config = dict(
    n_kv_head=8,
    head_dim=64,
    vocab_size=8192,
    activation='gelu',
    tie_embeddings=True,
    init_std_up=0.0187,
    optimizer='adam_variant',
    beta2=0.98,
    lr_head=0.00654,
    train_tokens=899800000,
)
Each number is 50 + 12 x the weight over the matrix's rms, rounded and kept within 0 to 99. Layers, rows and columns count from 0.

# up: layer 9 MLP up, 2048x512, rms 0.0356, rows 566-592, columns 128-255
# down: layer 9 MLP down (transposed), 2048x512, rms 0.0379, rows 566-592, columns 128-255
up566:57 67 66 57 45 37 64 57 58 48 58 50 55 62 43 30 46 44 33 60 56 44 46 60 30 38 39 29 56 37 54 57 28 35 64 58 39 51 46 53 42 68 50 54 50 51 61 82 55 32 43 49 29 16 45 48 46 39 64 51 38 58 64 51 59 68 42 69 57 42 22 45 49 63 44 52 61 39 65 47 35 57 55 58 54 48 59 20 67 50 52 58 40 43 41 79 31 35 45 41 87 45 55 52 69 56 75 34 60 57 36 18 40 71 51 43 63 44 55 41 59 40 31 49 62 55 38 54
down566:77 56 74 73 52 46 26 50 46 58 39 61 50 65 38 68 51 45 43 46 54 48 60 58 58 50 71 50 43 53 68 31 39 36 66 49 28 35 51 29 74 78 36 35 48 78 34 40 31 48 63 41 42 50 64 65 32 64 43 70 44 28 45 66 37 37 64 38 76 42 35 65 64 67 45 21 47 45 74 51 32 55 71 75 44 41 37 57 54 39 56 33 54 64 60 39 51 50 47 50 34 62 34 66 43 48 61 49 54 30 55 51 51 42 67 57 27 74 52 39 50 51 40 70 51 49 47 50
up567:40 67 68 42 43 38 62 46 44 53 70 47 43 47 44 65 59 50 58 69 64 48 53 33 40 39 23 31 44 54 55 47 40 59 55 52 57 46 48 37 72 62 62 49 17 72 24 37 53 48 63 54 55 60 47 37 49 69 42 33 50 66 58 41 35 63 51 47 60 35 59 74 53 42 62 46 46 43 33 13 58 56 58 39 17 39 54 49 24 39 79 60 53 50 50 49 63 40 42 40 38 51 68 64 52 55 64 58 74 49 31 35 42 39 58 40 43 29 50 39 55 56 57 60 64 63 54 67
down567:49 29 36 45 60 34 52 42 42 28 62 54 42 51 68 48 50 23 42 51 42 40 56 49 48 80 39 45 39 65 55 43 58 42 66 52 63 46 50 55 40 72 52 54 61 60 56 61 41 61 64 41 47 51 55 63 65 45 58 62 32 75 66 26 28 54 34 59 53 49 39 55 43 27 43 26 35 64 48 54 46 49 59 60 37 50 40 39 55 37 60 61 37 63 60 53 48 53 47 33 39 52 38 91 47 59 89 56 59 39 42 55 47 60 74 37 59 52 45 48 51 44 56 70 60 66 32 65
up568:51 42 49 44 51 45 58 43 54 39 57 48 53 59 64 51 54 55 47 52 28 47 37 54 58 57 44 57 51 61 41 62 49 48 63 53 51 17 58 29 45 76 65 58 54 48 63 33 31 52 50 42 61 46 27 53 48 50 44 41 51 22 57 51 33 50 51 48 46 53 50 63 73 69 81 58 49 40 54 35 62 57 35 59 53 50 63 57 73 44 60 59 55 83 51 53 35 42 35 63 51 60 55 57 73 57 62 47 26 28 58 27 52 42 59 46 43 45 49 59 77 52 49 49 79 43 64 66
down568:58 60 50 75 53 36 59 41 42 36 35 71 60 47 37 34 57 66 36 68 44 26 49 46 59 30 51 63 21 59 78 31 27 32 59 66 82 47 31 39 31 71 77 41 72 67 57 43 40 65 51 47 55 64 46 35 38 62 31 38 73 43 63 45 31 39 62 64 31 58 53 57 45 49 86 47 61 56 47 28 66 55 41 62 60 66 65 52 78 54 48 45 40 72 51 32 52 37 39 76 44 61 27 42 46 45 45 01 53 51 22 56 65 47 36 47 71 49 57 53 50 68 29 40 68 49 51 46
up569:26 58 42 42 50 45 40 37 13 55 52 42 59 64 61 52 58 42 53 29 46 40 51 37 54 57 74 45 61 77 34 45 53 62 47 61 57 53 45 53 50 48 69 56 57 45 69 37 47 51 47 43 61 41 43 53 53 37 49 24 53 49 46 57 44 53 46 50 60 47 41 63 50 49 55 42 51 64 52 58 59 40 30 68 50 49 39 48 48 51 49 24 63 48 46 55 49 65 52 46 61 52 56 64 49 34 52 55 44 53 33 47 51 59 46 29 47 58 47 61 55 43 48 34 48 41 49 36
down569:76 34 59 47 45 54 51 57 44 47 56 63 58 47 46 33 33 54 45 63 34 59 73 56 72 28 33 38 35 50 54 51 72 41 63 49 44 48 32 58 33 50 42 48 35 58 43 58 57 61 58 48 51 46 42 37 49 57 58 55 50 61 42 68 70 57 43 48 62 52 38 41 28 69 37 55 56 30 45 64 82 50 53 60 35 42 49 53 31 44 37 54 48 42 43 34 47 42 39 64 58 46 41 50 49 59 52 32 45 49 60 40 56 60 56 60 29 24 62 51 63 71 40 42 36 60 46 47
up570:60 30 59 54 55 52 51 62 51 66 48 45 59 24 64 63 35 73 21 25 40 51 62 39 66 66 31 47 63 48 28 51 51 49 44 44 44 23 57 52 38 31 54 62 57 46 47 57 32 53 29 71 44 56 45 39 49 49 22 48 50 63 42 53 54 55 48 61 39 47 63 63 47 47 68 49 45 37 51 59 35 34 47 65 56 36 58 35 48 18 56 48 59 72 50 53 40 59 39 36 38 64 51 69 49 64 46 61 41 51 60 45 42 42 41 56 47 60 66 48 40 44 51 45 56 71 51 24
down570:36 46 47 39 54 47 48 71 40 43 70 45 31 57 47 39 50 48 47 48 65 34 48 62 39 49 52 52 31 52 55 73 53 61 34 54 54 47 43 65 66 45 55 50 40 62 39 52 41 38 66 57 55 50 49 59 45 48 66 68 54 44 53 47 58 53 57 55 47 65 33 69 70 64 45 50 42 56 66 34 48 58 54 54 41 66 37 48 68 62 53 76 53 42 47 49 52 49 20 52 46 37 30 58 44 47 61 47 39 50 54 33 37 54 51 60 61 55 57 66 37 53 65 31 40 48 65 58
up571:44 32 74 52 25 37 63 50 62 58 49 13 66 39 41 50 51 42 59 39 62 40 67 55 67 49 57 58 24 51 35 48 47 67 51 45 28 63 60 13 50 42 68 45 27 61 50 41 71 48 66 62 21 37 51 44 76 47 56 62 62 69 56 62 58 42 58 62 56 42 65 31 57 56 50 48 53 39 70 46 55 45 36 67 42 35 43 63 38 35 51 62 43 41 39 43 50 46 29 49 48 70 60 52 44 61 43 41 68 40 39 41 40 42 78 30 50 37 31 34 52 36 53 47 57 60 47 71
down571:49 44 46 57 68 48 43 58 48 37 44 70 57 24 40 53 37 34 61 40 43 70 35 57 40 59 45 35 39 63 36 47 48 42 51 48 43 47 37 71 55 41 30 72 66 40 57 54 39 58 72 31 55 35 11 34 34 53 43 47 34 52 76 70 49 73 70 57 72 46 41 39 52 60 47 56 54 84 76 32 41 45 55 50 58 53 43 59 59 41 36 55 26 58 43 42 59 66 32 38 51 55 37 53 93 38 66 50 47 57 71 60 50 56 55 64 42 53 76 39 40 32 45 36 60 55 30 26
up572:35 66 49 50 64 67 49 29 59 43 61 54 35 42 53 43 49 40 38 66 55 52 52 46 50 61 32 55 45 58 31 71 47 57 34 40 50 70 36 60 65 39 52 49 19 74 28 57 78 33 63 55 51 53 55 53 41 43 32 57 58 39 59 57 65 36 07 44 53 65 50 46 34 59 59 79 61 32 62 50 59 33 51 51 57 38 60 48 34 62 55 55 56 44 50 56 55 40 46 28 39 19 54 42 54 38 26 33 60 49 52 57 53 55 44 43 70 45 58 50 34 42 25 47 62 48 62 63
down572:51 48 70 23 54 47 44 63 52 41 39 62 48 59 66 49 60 60 40 53 51 46 57 45 38 44 62 51 49 26 49 60 51 50 57 65 54 29 42 67 69 41 59 09 51 32 34 43 65 55 48 50 40 47 56 31 37 53 68 59 63 56 65 32 48 49 39 52 41 50 60 55 44 70 29 59 48 73 28 49 43 50 67 48 54 72 51 46 54 32 44 51 54 46 56 43 53 30 40 52 34 60 87 47 45 46 48 39 53 52 46 51 40 44 70 48 51 62 43 33 38 24 46 69 45 46 27 44
up573:58 43 67 44 61 51 48 57 62 59 69 35 34 47 47 59 59 52 40 46 59 43 36 56 48 56 56 59 50 47 68 49 67 45 45 60 57 47 50 41 51 47 58 60 58 50 18 25 43 43 54 61 42 37 29 55 54 29 56 39 67 39 47 47 38 33 33 41 32 57 47 48 33 43 58 51 66 49 65 46 59 51 52 59 63 37 27 44 69 62 41 50 64 53 74 44 50 53 38 61 44 45 53 47 69 58 63 30 47 35 67 39 35 66 50 74 43 40 48 54 54 55 60 38 62 45 35 37
down573:46 54 47 43 54 42 48 52 43 70 52 61 62 50 45 59 72 34 44 54 31 31 56 59 72 50 52 63 34 68 52 25 64 49 59 58 42 44 50 48 46 50 51 31 41 71 51 40 50 62 53 45 49 51 32 53 72 45 48 53 38 50 51 56 71 44 63 62 52 34 42 52 57 48 60 46 53 72 56 74 35 52 49 56 62 35 60 32 37 61 53 56 42 60 94 56 49 58 58 48 53 29 63 72 50 30 53 26 38 51 62 46 64 32 70 42 48 47 48 45 48 33 53 69 40 45 49 67
up574:58 41 52 50 43 72 48 60 44 35 50 47 60 29 57 45 58 42 43 50 35 34 41 59 61 68 73 74 49 47 19 38 79 48 51 43 39 50 52 21 36 64 73 68 76 53 47 37 40 66 63 62 48 47 43 20 51 15 48 40 35 43 74 60 59 38 52 64 41 63 56 31 49 43 39 62 48 58 56 33 54 48 70 63 37 40 44 52 17 74 43 45 79 61 71 64 58 53 45 54 31 53 47 54 34 48 31 78 62 41 32 42 38 71 37 36 74 45 38 57 49 32 27 43 56 59 42 46
down574:55 49 63 39 59 31 51 40 59 39 59 53 44 61 56 56 51 46 69 31 73 77 48 46 29 41 48 29 78 63 69 55 34 40 53 46 60 34 24 52 77 56 42 26 55 59 54 44 61 44 54 40 43 35 47 58 42 55 62 36 41 54 46 49 50 30 48 26 64 54 58 58 41 78 47 29 32 51 60 59 58 45 42 51 49 34 42 42 39 47 55 59 48 64 33 57 49 46 53 49 45 38 54 36 76 59 63 63 34 62 61 51 58 38 69 86 35 39 52 41 61 50 52 28 55 45 41 45
up575:60 49 60 39 40 39 63 53 39 49 40 21 75 56 51 68 54 58 50 70 56 46 41 38 25 47 42 52 50 37 74 44 56 46 42 58 58 41 66 41 62 50 61 56 35 49 61 51 59 36 54 63 38 43 57 35 40 57 50 75 67 48 51 60 45 48 52 38 65 58 58 66 55 56 37 49 51 44 39 58 53 63 64 94 51 68 67 35 83 67 56 59 58 74 59 64 44 45 48 68 62 61 66 51 43 54 59 49 32 27 34 48 50 47 64 53 57 47 55 49 68 34 62 43 43 44 51 52
down575:37 65 42 41 70 53 31 42 37 63 41 66 52 77 49 51 38 25 49 42 28 38 41 59 31 39 70 31 34 34 50 37 43 39 71 50 52 41 42 47 49 36 57 34 47 43 60 47 42 68 42 67 42 47 46 57 41 42 72 31 37 58 22 72 64 49 45 65 44 47 58 40 43 29 33 46 56 49 63 37 46 61 61 55 49 36 44 49 56 44 47 57 26 52 32 58 48 29 46 68 56 57 56 68 43 42 45 45 56 52 38 61 63 47 54 60 65 44 24 39 61 87 47 65 54 37 31 49
up576:45 60 69 52 64 54 64 40 32 51 33 53 52 69 44 48 52 28 63 44 35 58 46 47 61 44 61 29 45 40 85 60 64 34 56 47 52 55 55 39 45 40 52 62 67 47 27 44 61 58 41 45 61 45 28 50 58 42 52 42 58 74 63 47 44 43 38 39 58 70 38 40 65 25 40 44 35 49 57 46 40 57 38 47 63 40 39 55 32 54 77 52 45 58 39 45 38 30 55 47 28 64 44 41 47 33 75 54 48 40 62 31 69 48 39 50 43 39 46 49 73 50 44 46 50 52 47 62
down576:62 40 43 50 51 43 60 73 39 40 38 56 67 34 55 53 43 52 61 49 39 62 32 36 23 39 33 60 41 48 60 63 68 55 75 63 60 58 52 64 55 59 41 51 58 59 53 50 35 48 55 32 62 52 46 51 37 38 65 49 81 59 56 35 38 31 40 45 55 65 41 70 58 44 45 48 59 31 56 46 35 40 29 34 55 74 57 43 57 52 48 51 67 52 63 58 42 54 55 58 44 38 42 52 47 46 56 55 56 53 51 42 41 60 49 35 50 53 50 37 38 40 47 43 50 50 48 40
up577:65 43 45 54 47 51 64 63 46 60 52 33 49 41 44 66 41 72 55 59 25 46 46 46 60 29 60 37 39 54 50 53 39 54 50 90 32 44 40 26 49 37 69 37 61 62 60 49 47 43 60 51 66 68 47 37 59 66 25 57 62 46 52 40 44 57 56 46 40 53 53 62 60 41 45 61 64 57 60 49 43 55 36 49 60 58 52 39 53 39 37 30 42 46 29 45 72 42 42 67 59 54 30 16 54 63 65 35 55 38 45 33 40 62 42 50 54 66 79 62 34 22 35 45 47 64 59 43
down577:38 65 51 50 49 53 22 42 47 38 42 45 64 48 46 49 45 47 73 42 58 38 36 53 56 60 46 49 59 50 59 52 30 59 47 38 46 45 62 66 41 55 56 57 43 47 41 56 44 37 33 55 62 53 54 66 41 41 76 61 42 36 48 51 39 45 47 42 41 53 28 64 36 36 61 83 31 67 47 47 49 42 56 58 61 40 63 59 65 46 62 62 38 29 65 53 53 69 56 35 48 62 53 61 56 49 28 52 76 55 66 64 84 50 55 43 54 65 41 37 49 79 73 64 55 43 46 41
up578:36 59 88 42 25 69 49 69 62 38 41 30 39 55 44 70 55 38 65 42 65 72 62 46 51 43 46 58 66 40 56 47 55 39 40 43 50 18 30 34 46 56 62 58 34 44 76 51 33 48 50 66 60 43 51 49 57 31 32 52 45 40 61 32 49 24 57 50 51 42 36 57 42 19 58 38 24 55 65 23 42 55 45 70 50 39 32 63 38 49 60 42 58 52 44 49 29 44 51 49 72 40 55 39 50 50 47 29 27 48 71 22 69 60 79 57 37 70 51 61 55 31 67 42 65 51 74 76
down578:40 66 56 61 38 53 61 50 24 55 45 64 84 37 34 66 48 38 62 43 51 34 61 42 44 60 50 40 50 38 57 27 63 57 41 38 47 54 28 57 64 50 58 44 46 41 54 45 53 52 17 49 67 36 49 44 53 49 44 45 53 50 51 48 58 46 47 59 69 40 67 66 38 42 42 52 46 55 48 56 47 59 49 50 44 51 36 59 63 66 38 64 57 46 47 67 54 57 57 71 64 34 56 30 68 26 62 50 40 50 45 36 35 51 31 57 31 48 44 45 47 62 60 35 59 32 40 50
up579:67 51 50 42 41 37 60 45 53 56 23 54 43 49 68 27 54 48 52 54 54 57 44 37 72 37 69 42 43 41 39 62 69 50 55 57 29 46 44 33 47 46 70 59 61 55 55 57 38 52 60 35 52 52 37 61 68 57 53 34 43 45 49 42 40 63 44 67 48 52 82 33 50 48 51 59 65 46 55 46 48 63 50 48 53 48 48 63 54 65 55 66 46 78 52 53 67 54 53 62 55 62 87 43 46 43 49 48 51 49 46 65 38 49 56 47 59 36 47 40 57 48 47 40 50 49 34 62
down579:37 46 43 51 47 23 49 60 51 58 62 63 48 38 58 40 53 63 55 57 36 44 62 43 50 48 45 68 44 51 51 44 54 53 88 54 46 48 24 52 29 45 51 21 49 54 43 61 59 48 60 75 68 36 69 64 31 52 28 43 48 63 13 64 29 53 37 43 39 58 61 39 49 31 72 34 51 54 44 61 35 51 26 49 49 38 37 66 72 44 41 35 53 51 59 48 74 35 61 50 46 42 62 64 48 43 56 55 82 49 46 30 17 43 37 61 62 64 55 42 43 43 41 59 57 70 41 63
up580:53 32 52 55 30 46 38 31 63 39 49 36 36 28 43 68 65 58 69 49 61 29 54 43 41 46 29 57 36 19 40 41 57 41 66 60 51 37 46 50 37 41 53 47 61 68 54 56 46 42 49 52 48 30 32 66 46 41 38 71 60 67 34 73 52 29 46 53 66 51 57 54 49 35 39 69 62 40 38 51 72 72 37 52 50 51 70 47 37 70 51 62 61 37 49 42 42 48 40 41 47 57 40 65 59 49 53 37 59 34 40 61 35 42 54 58 53 52 76 59 40 52 69 42 42 55 91 57
down580:43 30 73 47 52 49 41 55 42 62 54 36 56 65 62 46 39 50 65 71 62 63 41 31 32 59 40 67 65 51 36 73 47 26 25 48 19 57 53 43 43 58 45 38 41 59 70 69 68 45 47 58 52 61 64 54 51 53 67 63 31 63 63 42 53 69 29 54 41 79 30 27 46 53 71 56 39 52 37 50 40 54 61 62 44 60 47 43 37 49 70 41 34 42 50 45 57 50 39 45 42 48 52 43 59 48 72 74 53 71 49 50 54 65 64 47 27 47 28 47 43 53 43 58 57 41 37 70
up581:45 51 36 33 52 33 48 43 51 59 76 39 52 40 49 61 55 67 50 50 33 61 48 52 56 31 40 39 49 56 67 56 49 56 27 37 43 43 49 48 33 54 43 35 54 41 48 35 56 50 36 50 43 41 68 53 48 50 37 44 59 55 38 45 53 67 58 55 63 49 58 66 70 53 48 47 44 58 41 41 58 49 62 43 49 45 44 49 41 53 31 51 49 66 59 39 37 36 63 34 54 41 51 44 57 31 46 59 53 27 42 52 43 50 41 61 30 61 58 40 59 39 41 53 38 38 51 41
down581:52 43 54 45 62 50 59 48 57 60 51 78 42 60 58 61 52 41 29 65 53 70 45 38 54 60 54 42 65 40 40 47 57 58 60 56 65 36 49 43 43 64 53 46 32 46 72 55 58 38 69 40 55 46 32 52 28 45 59 44 62 48 70 65 46 36 54 67 43 54 40 54 59 60 43 58 45 31 44 48 56 54 54 27 46 49 35 69 64 44 41 41 48 75 31 48 55 42 55 69 57 50 55 34 60 72 48 53 58 53 53 42 48 39 36 43 35 35 40 60 26 59 51 37 69 59 59 38
up582:43 63 75 27 56 40 47 54 28 46 33 40 51 61 60 65 65 36 49 23 44 67 62 48 45 54 58 23 48 34 68 50 26 48 69 70 45 58 31 51 30 27 66 52 46 47 33 34 36 28 63 48 52 44 58 56 59 33 49 40 57 38 27 41 76 57 15 38 41 44 55 35 42 61 83 52 43 35 46 36 57 46 62 51 42 44 43 39 55 58 39 63 45 45 59 53 51 62 38 56 52 62 62 67 61 45 79 52 46 48 70 29 57 48 62 42 40 36 41 54 61 44 48 55 59 46 50 47
down582:55 74 75 52 71 35 47 58 45 64 49 52 53 43 61 59 53 42 44 40 37 38 48 51 48 71 58 64 40 36 58 68 38 48 32 31 43 38 21 50 58 47 30 59 62 33 62 58 52 17 43 51 41 61 26 37 72 54 45 46 65 32 69 48 60 49 60 45 74 60 31 55 38 40 66 39 44 65 64 45 57 49 67 44 44 45 37 83 52 65 47 65 31 39 56 50 55 63 59 63 72 54 38 50 45 56 40 68 37 11 59 66 79 35 54 55 38 46 32 52 82 43 62 52 40 68 68 43
up583:47 33 63 46 45 41 49 43 36 43 42 55 32 40 60 42 65 63 52 40 52 28 57 52 33 41 28 48 51 76 50 53 53 42 50 51 37 50 40 60 34 50 64 44 52 55 64 44 61 37 48 53 58 57 48 66 55 55 45 57 28 78 74 38 53 32 42 51 63 72 70 65 59 38 14 56 56 51 58 49 40 48 57 56 46 31 57 64 45 65 48 67 80 49 49 55 42 53 32 49 46 42 52 36 52 31 57 52 39 53 52 55 55 61 17 45 39 36 49 27 51 38 50 47 52 54 51 55
down583:71 35 48 69 44 48 50 24 42 61 36 70 44 56 52 50 47 62 72 33 59 68 62 53 34 40 61 43 46 47 54 43 76 45 52 39 36 55 67 62 35 59 38 56 54 42 52 72 62 50 59 52 63 65 47 66 57 63 31 48 57 54 54 38 58 52 72 52 40 59 60 52 39 54 54 56 54 55 54 51 50 49 54 49 65 62 74 47 69 51 60 67 36 48 38 60 51 46 51 31 49 45 41 35 44 37 58 41 48 66 67 52 38 34 52 52 60 43 51 46 56 48 50 47 29 52 49 44
up584:48 30 70 39 42 47 56 49 68 78 37 53 52 28 54 54 42 69 53 28 43 47 55 30 37 49 38 46 71 37 72 43 49 42 69 38 37 27 45 49 62 70 55 44 60 53 59 55 51 48 55 60 50 48 60 46 54 63 42 53 34 53 59 45 47 31 59 46 40 25 59 59 54 41 38 62 44 35 65 43 47 45 41 41 79 63 43 42 34 55 58 47 48 62 55 45 37 37 38 55 61 49 56 69 45 69 50 41 36 28 48 56 33 70 42 49 52 74 36 45 35 53 41 54 42 52 70 43
down584:51 18 52 40 61 47 32 46 38 49 55 67 56 68 49 55 49 64 66 56 62 50 53 61 57 52 48 69 47 53 52 62 45 49 31 66 50 51 41 48 46 72 34 56 81 44 59 48 59 53 42 52 49 67 56 66 44 60 39 30 41 36 38 50 60 61 45 34 38 54 71 60 45 41 43 51 63 58 69 44 38 45 56 47 44 42 46 41 60 54 36 74 43 49 33 60 37 37 53 51 50 46 43 28 30 48 41 49 57 51 43 34 34 29 39 34 37 40 48 50 51 44 35 38 46 61 43 45
up585:55 39 40 42 44 43 53 31 39 71 37 51 73 43 58 62 51 68 56 47 33 80 45 39 32 59 55 33 68 51 61 51 68 62 80 55 68 54 25 61 51 36 36 39 39 47 68 50 51 46 50 57 31 49 39 32 67 58 46 51 50 68 30 43 29 53 59 51 57 29 62 42 39 53 59 49 37 61 46 37 42 37 55 59 53 34 46 46 58 56 40 69 29 44 75 62 55 41 38 46 43 41 36 71 51 46 55 64 57 42 52 39 39 64 71 40 47 56 46 41 58 42 53 52 57 51 52 25
down585:45 41 56 55 53 65 43 48 44 20 47 50 53 27 60 38 91 60 66 60 64 43 47 81 59 37 41 51 57 56 47 38 43 64 60 47 43 41 45 44 42 27 60 43 30 78 40 59 55 55 43 82 78 45 39 66 44 26 68 56 53 51 59 50 59 52 71 69 52 46 54 39 46 67 69 82 61 66 75 73 80 32 32 17 50 61 38 66 46 34 35 42 46 34 13 42 51 50 48 41 26 79 45 50 48 77 52 66 44 55 39 51 44 59 39 44 59 58 37 46 71 51 59 41 37 55 50 52
up586:70 54 50 40 64 45 45 53 62 28 48 42 34 63 77 47 47 34 48 58 55 51 46 50 52 62 52 52 43 49 62 56 61 71 59 41 55 35 39 51 60 48 62 50 53 46 61 49 37 64 56 58 55 40 27 40 34 53 38 69 61 55 55 58 72 40 34 38 66 32 40 53 50 52 41 43 49 58 30 39 51 57 67 38 51 60 52 57 45 57 59 57 53 48 52 60 36 25 46 48 53 76 68 47 53 41 60 44 64 46 56 56 73 53 34 48 40 50 44 43 57 62 35 57 53 45 59 44
down586:71 43 69 62 33 39 86 50 68 47 67 56 47 43 56 55 80 45 45 50 59 44 49 44 53 59 51 55 26 52 42 22 59 43 61 60 43 34 40 52 54 43 65 50 50 54 56 40 50 47 55 28 38 45 79 51 46 50 57 50 27 46 47 44 50 51 76 39 38 54 47 39 52 39 81 63 65 47 47 58 37 34 60 28 43 33 48 52 66 38 29 34 37 53 49 44 52 59 55 53 33 67 46 62 58 56 37 70 42 63 49 50 43 66 61 53 45 58 65 54 34 38 57 55 34 32 53 44
up587:29 47 63 52 66 53 51 55 41 57 40 37 46 57 60 37 56 57 55 39 47 42 80 40 54 63 55 26 58 67 65 55 60 51 56 68 37 42 17 58 64 51 50 48 56 37 40 62 71 60 60 45 52 45 62 34 52 58 53 56 37 43 50 47 53 22 34 42 54 51 70 59 62 54 34 61 38 51 37 45 44 49 47 70 76 45 28 35 37 56 56 60 52 66 60 44 34 55 77 54 55 29 48 41 58 59 55 39 32 51 39 57 41 43 57 57 50 52 55 69 43 45 23 48 54 43 60 35
down587:53 52 54 60 70 38 58 54 57 70 36 45 48 60 57 27 54 78 50 52 55 64 67 43 47 49 45 44 57 61 42 42 44 43 53 57 30 50 49 54 66 21 50 50 56 45 36 74 51 78 73 43 71 50 49 51 46 63 60 40 58 57 62 21 45 39 45 53 38 38 55 67 47 60 60 62 60 45 73 40 52 45 43 42 61 58 27 45 40 41 39 61 59 49 71 44 36 39 75 64 54 43 46 43 56 43 23 29 48 53 43 46 36 42 59 37 50 48 58 61 60 58 31 52 45 40 45 46
up588:57 42 75 60 63 53 48 38 74 45 43 43 25 29 40 59 56 51 44 61 41 43 30 44 50 48 38 38 64 35 38 59 51 36 38 56 27 55 76 58 66 45 56 40 62 43 50 50 45 46 83 55 40 28 61 48 54 56 59 54 42 43 57 43 45 51 39 48 44 63 50 52 49 67 36 60 79 39 36 40 46 48 62 26 40 46 44 53 54 57 39 53 49 43 51 48 50 47 30 32 81 47 66 43 48 43 55 44 54 46 48 41 57 69 46 39 49 44 64 45 50 62 23 28 42 45 69 34
down588:50 42 49 32 37 43 50 67 77 47 49 45 60 44 69 62 42 42 33 66 44 53 67 40 51 70 44 50 36 62 57 64 47 58 70 66 65 64 39 58 44 68 50 27 48 59 40 46 55 49 56 36 54 70 47 43 48 33 47 48 39 51 33 50 37 75 68 61 93 36 36 18 46 43 44 47 40 61 37 39 75 77 31 58 58 36 55 62 54 54 52 51 39 41 57 65 30 62 38 48 27 50 41 56 53 65 59 60 46 38 60 50 43 53 53 41 45 50 41 66 34 38 59 51 41 61 30 61
up589:69 52 82 57 54 58 55 20 46 39 46 56 43 51 52 43 67 35 61 52 65 48 39 37 55 58 60 51 49 32 43 55 36 51 41 29 34 52 59 68 58 43 50 55 61 80 41 62 44 54 55 64 41 58 36 48 65 36 20 33 58 51 60 33 46 36 39 75 33 41 54 59 72 55 52 49 39 86 45 27 42 64 46 39 33 24 40 46 44 51 63 49 82 47 34 34 37 59 65 63 25 58 44 54 68 59 39 39 63 41 41 53 45 40 53 35 36 54 46 47 44 26 51 57 60 35 50 49
down589:36 58 58 69 58 61 82 23 58 50 60 33 64 47 67 57 34 79 32 59 77 76 21 50 64 56 51 44 26 49 30 57 51 50 51 56 45 42 29 42 64 45 55 56 56 40 38 63 23 40 50 41 60 40 40 55 40 54 49 65 54 66 57 59 66 38 43 55 54 47 40 54 49 41 43 43 60 32 36 36 73 58 44 41 58 36 41 51 65 60 70 61 23 54 52 52 59 52 40 45 70 37 43 61 69 36 57 47 51 55 55 57 55 49 43 57 76 42 39 66 51 57 50 50 53 50 74 39
up590:70 69 42 65 45 52 38 62 75 51 69 49 65 51 68 58 52 63 50 54 54 53 60 51 46 42 46 50 45 36 57 64 53 62 46 51 36 74 42 54 37 59 37 53 38 79 48 35 57 59 71 50 26 54 45 74 53 72 28 59 63 52 53 38 47 66 31 52 57 43 65 42 50 38 44 77 58 35 78 46 49 59 36 68 54 47 68 57 47 51 24 63 54 37 55 59 40 44 53 46 45 50 47 43 64 35 67 37 57 54 71 32 54 37 64 62 64 31 48 46 57 48 42 49 60 34 54 53
down590:67 60 49 83 49 53 61 44 43 52 40 49 42 18 41 43 64 66 57 52 69 26 51 29 61 46 44 55 48 67 55 40 37 52 56 64 51 68 72 43 34 56 50 48 51 38 46 44 54 53 28 69 69 67 46 52 53 54 48 46 56 44 58 36 50 52 66 57 35 54 62 48 49 48 37 68 54 35 59 58 57 81 48 43 56 47 60 37 60 54 44 52 45 54 63 35 48 48 42 60 57 29 67 45 64 66 41 49 56 36 44 61 58 56 65 40 75 79 74 61 41 64 49 56 51 53 49 54
up591:54 55 41 72 45 60 60 43 50 52 51 46 40 45 45 58 44 61 48 42 64 35 52 49 60 51 58 33 53 52 38 50 56 47 34 57 48 21 43 52 48 39 43 27 53 72 34 60 56 44 50 53 53 63 44 66 41 30 53 53 55 49 68 63 57 53 65 38 46 31 38 60 33 33 58 44 40 50 39 47 55 53 37 68 62 48 37 57 48 36 44 47 68 34 47 72 34 63 51 47 51 59 56 50 68 51 47 44 54 46 49 51 49 32 42 53 30 24 43 39 51 47 52 56 49 52 78 45
down591:65 33 57 56 32 56 56 55 47 73 48 49 43 27 61 47 39 36 56 61 40 58 54 45 57 48 35 44 44 32 74 36 49 55 44 65 58 35 64 37 36 69 65 54 48 48 57 63 43 67 40 40 37 65 32 46 35 46 60 55 53 59 46 29 47 24 79 42 52 55 48 51 43 40 38 26 58 52 38 62 38 63 59 53 47 53 51 53 51 46 47 48 59 46 40 44 46 43 56 45 60 58 26 56 58 72 69 58 72 36 40 53 56 57 40 39 25 54 58 35 42 24 45 48 60 33 67 50
up592:44 38 54 50 59 49 31 30 42 59 64 52 56 57 64 79 59 50 49 37 51 45 44 34 52 49 56 50 49 48 52 45 64 55 36 75 66 60 45 57 56 33 48 24 40 51 33 28 54 44 43 55 51 53 27 44 39 52 53 51 53 40 48 55 69 64 44 40 61 46 58 26 37 38 48 55 40 37 61 40 41 48 51 65 32 52 45 29 46 56 52 76 61 60 38 50 40 66 55 27 59 52 52 48 47 51 28 69 50 29 57 55 58 44 44 44 56 62 54 54 45 24 29 32 47 51 58 55
down592:40 49 62 37 53 50 27 52 60 41 38 58 44 46 53 41 35 54 75 47 61 54 41 70 38 31 27 52 41 44 61 35 51 69 32 40 60 59 74 59 61 51 68 68 64 38 48 64 40 54 52 59 55 45 61 34 21 51 67 45 54 57 48 56 29 39 59 59 22 66 58 68 44 60 55 35 48 42 50 50 49 43 37 53 62 44 37 45 36 38 40 46 64 45 63 45 47 23 56 48 51 51 55 40 44 44 48 35 56 44 54 59 43 51 68 50 50 65 60 67 49 52 73 48 57 81 42 58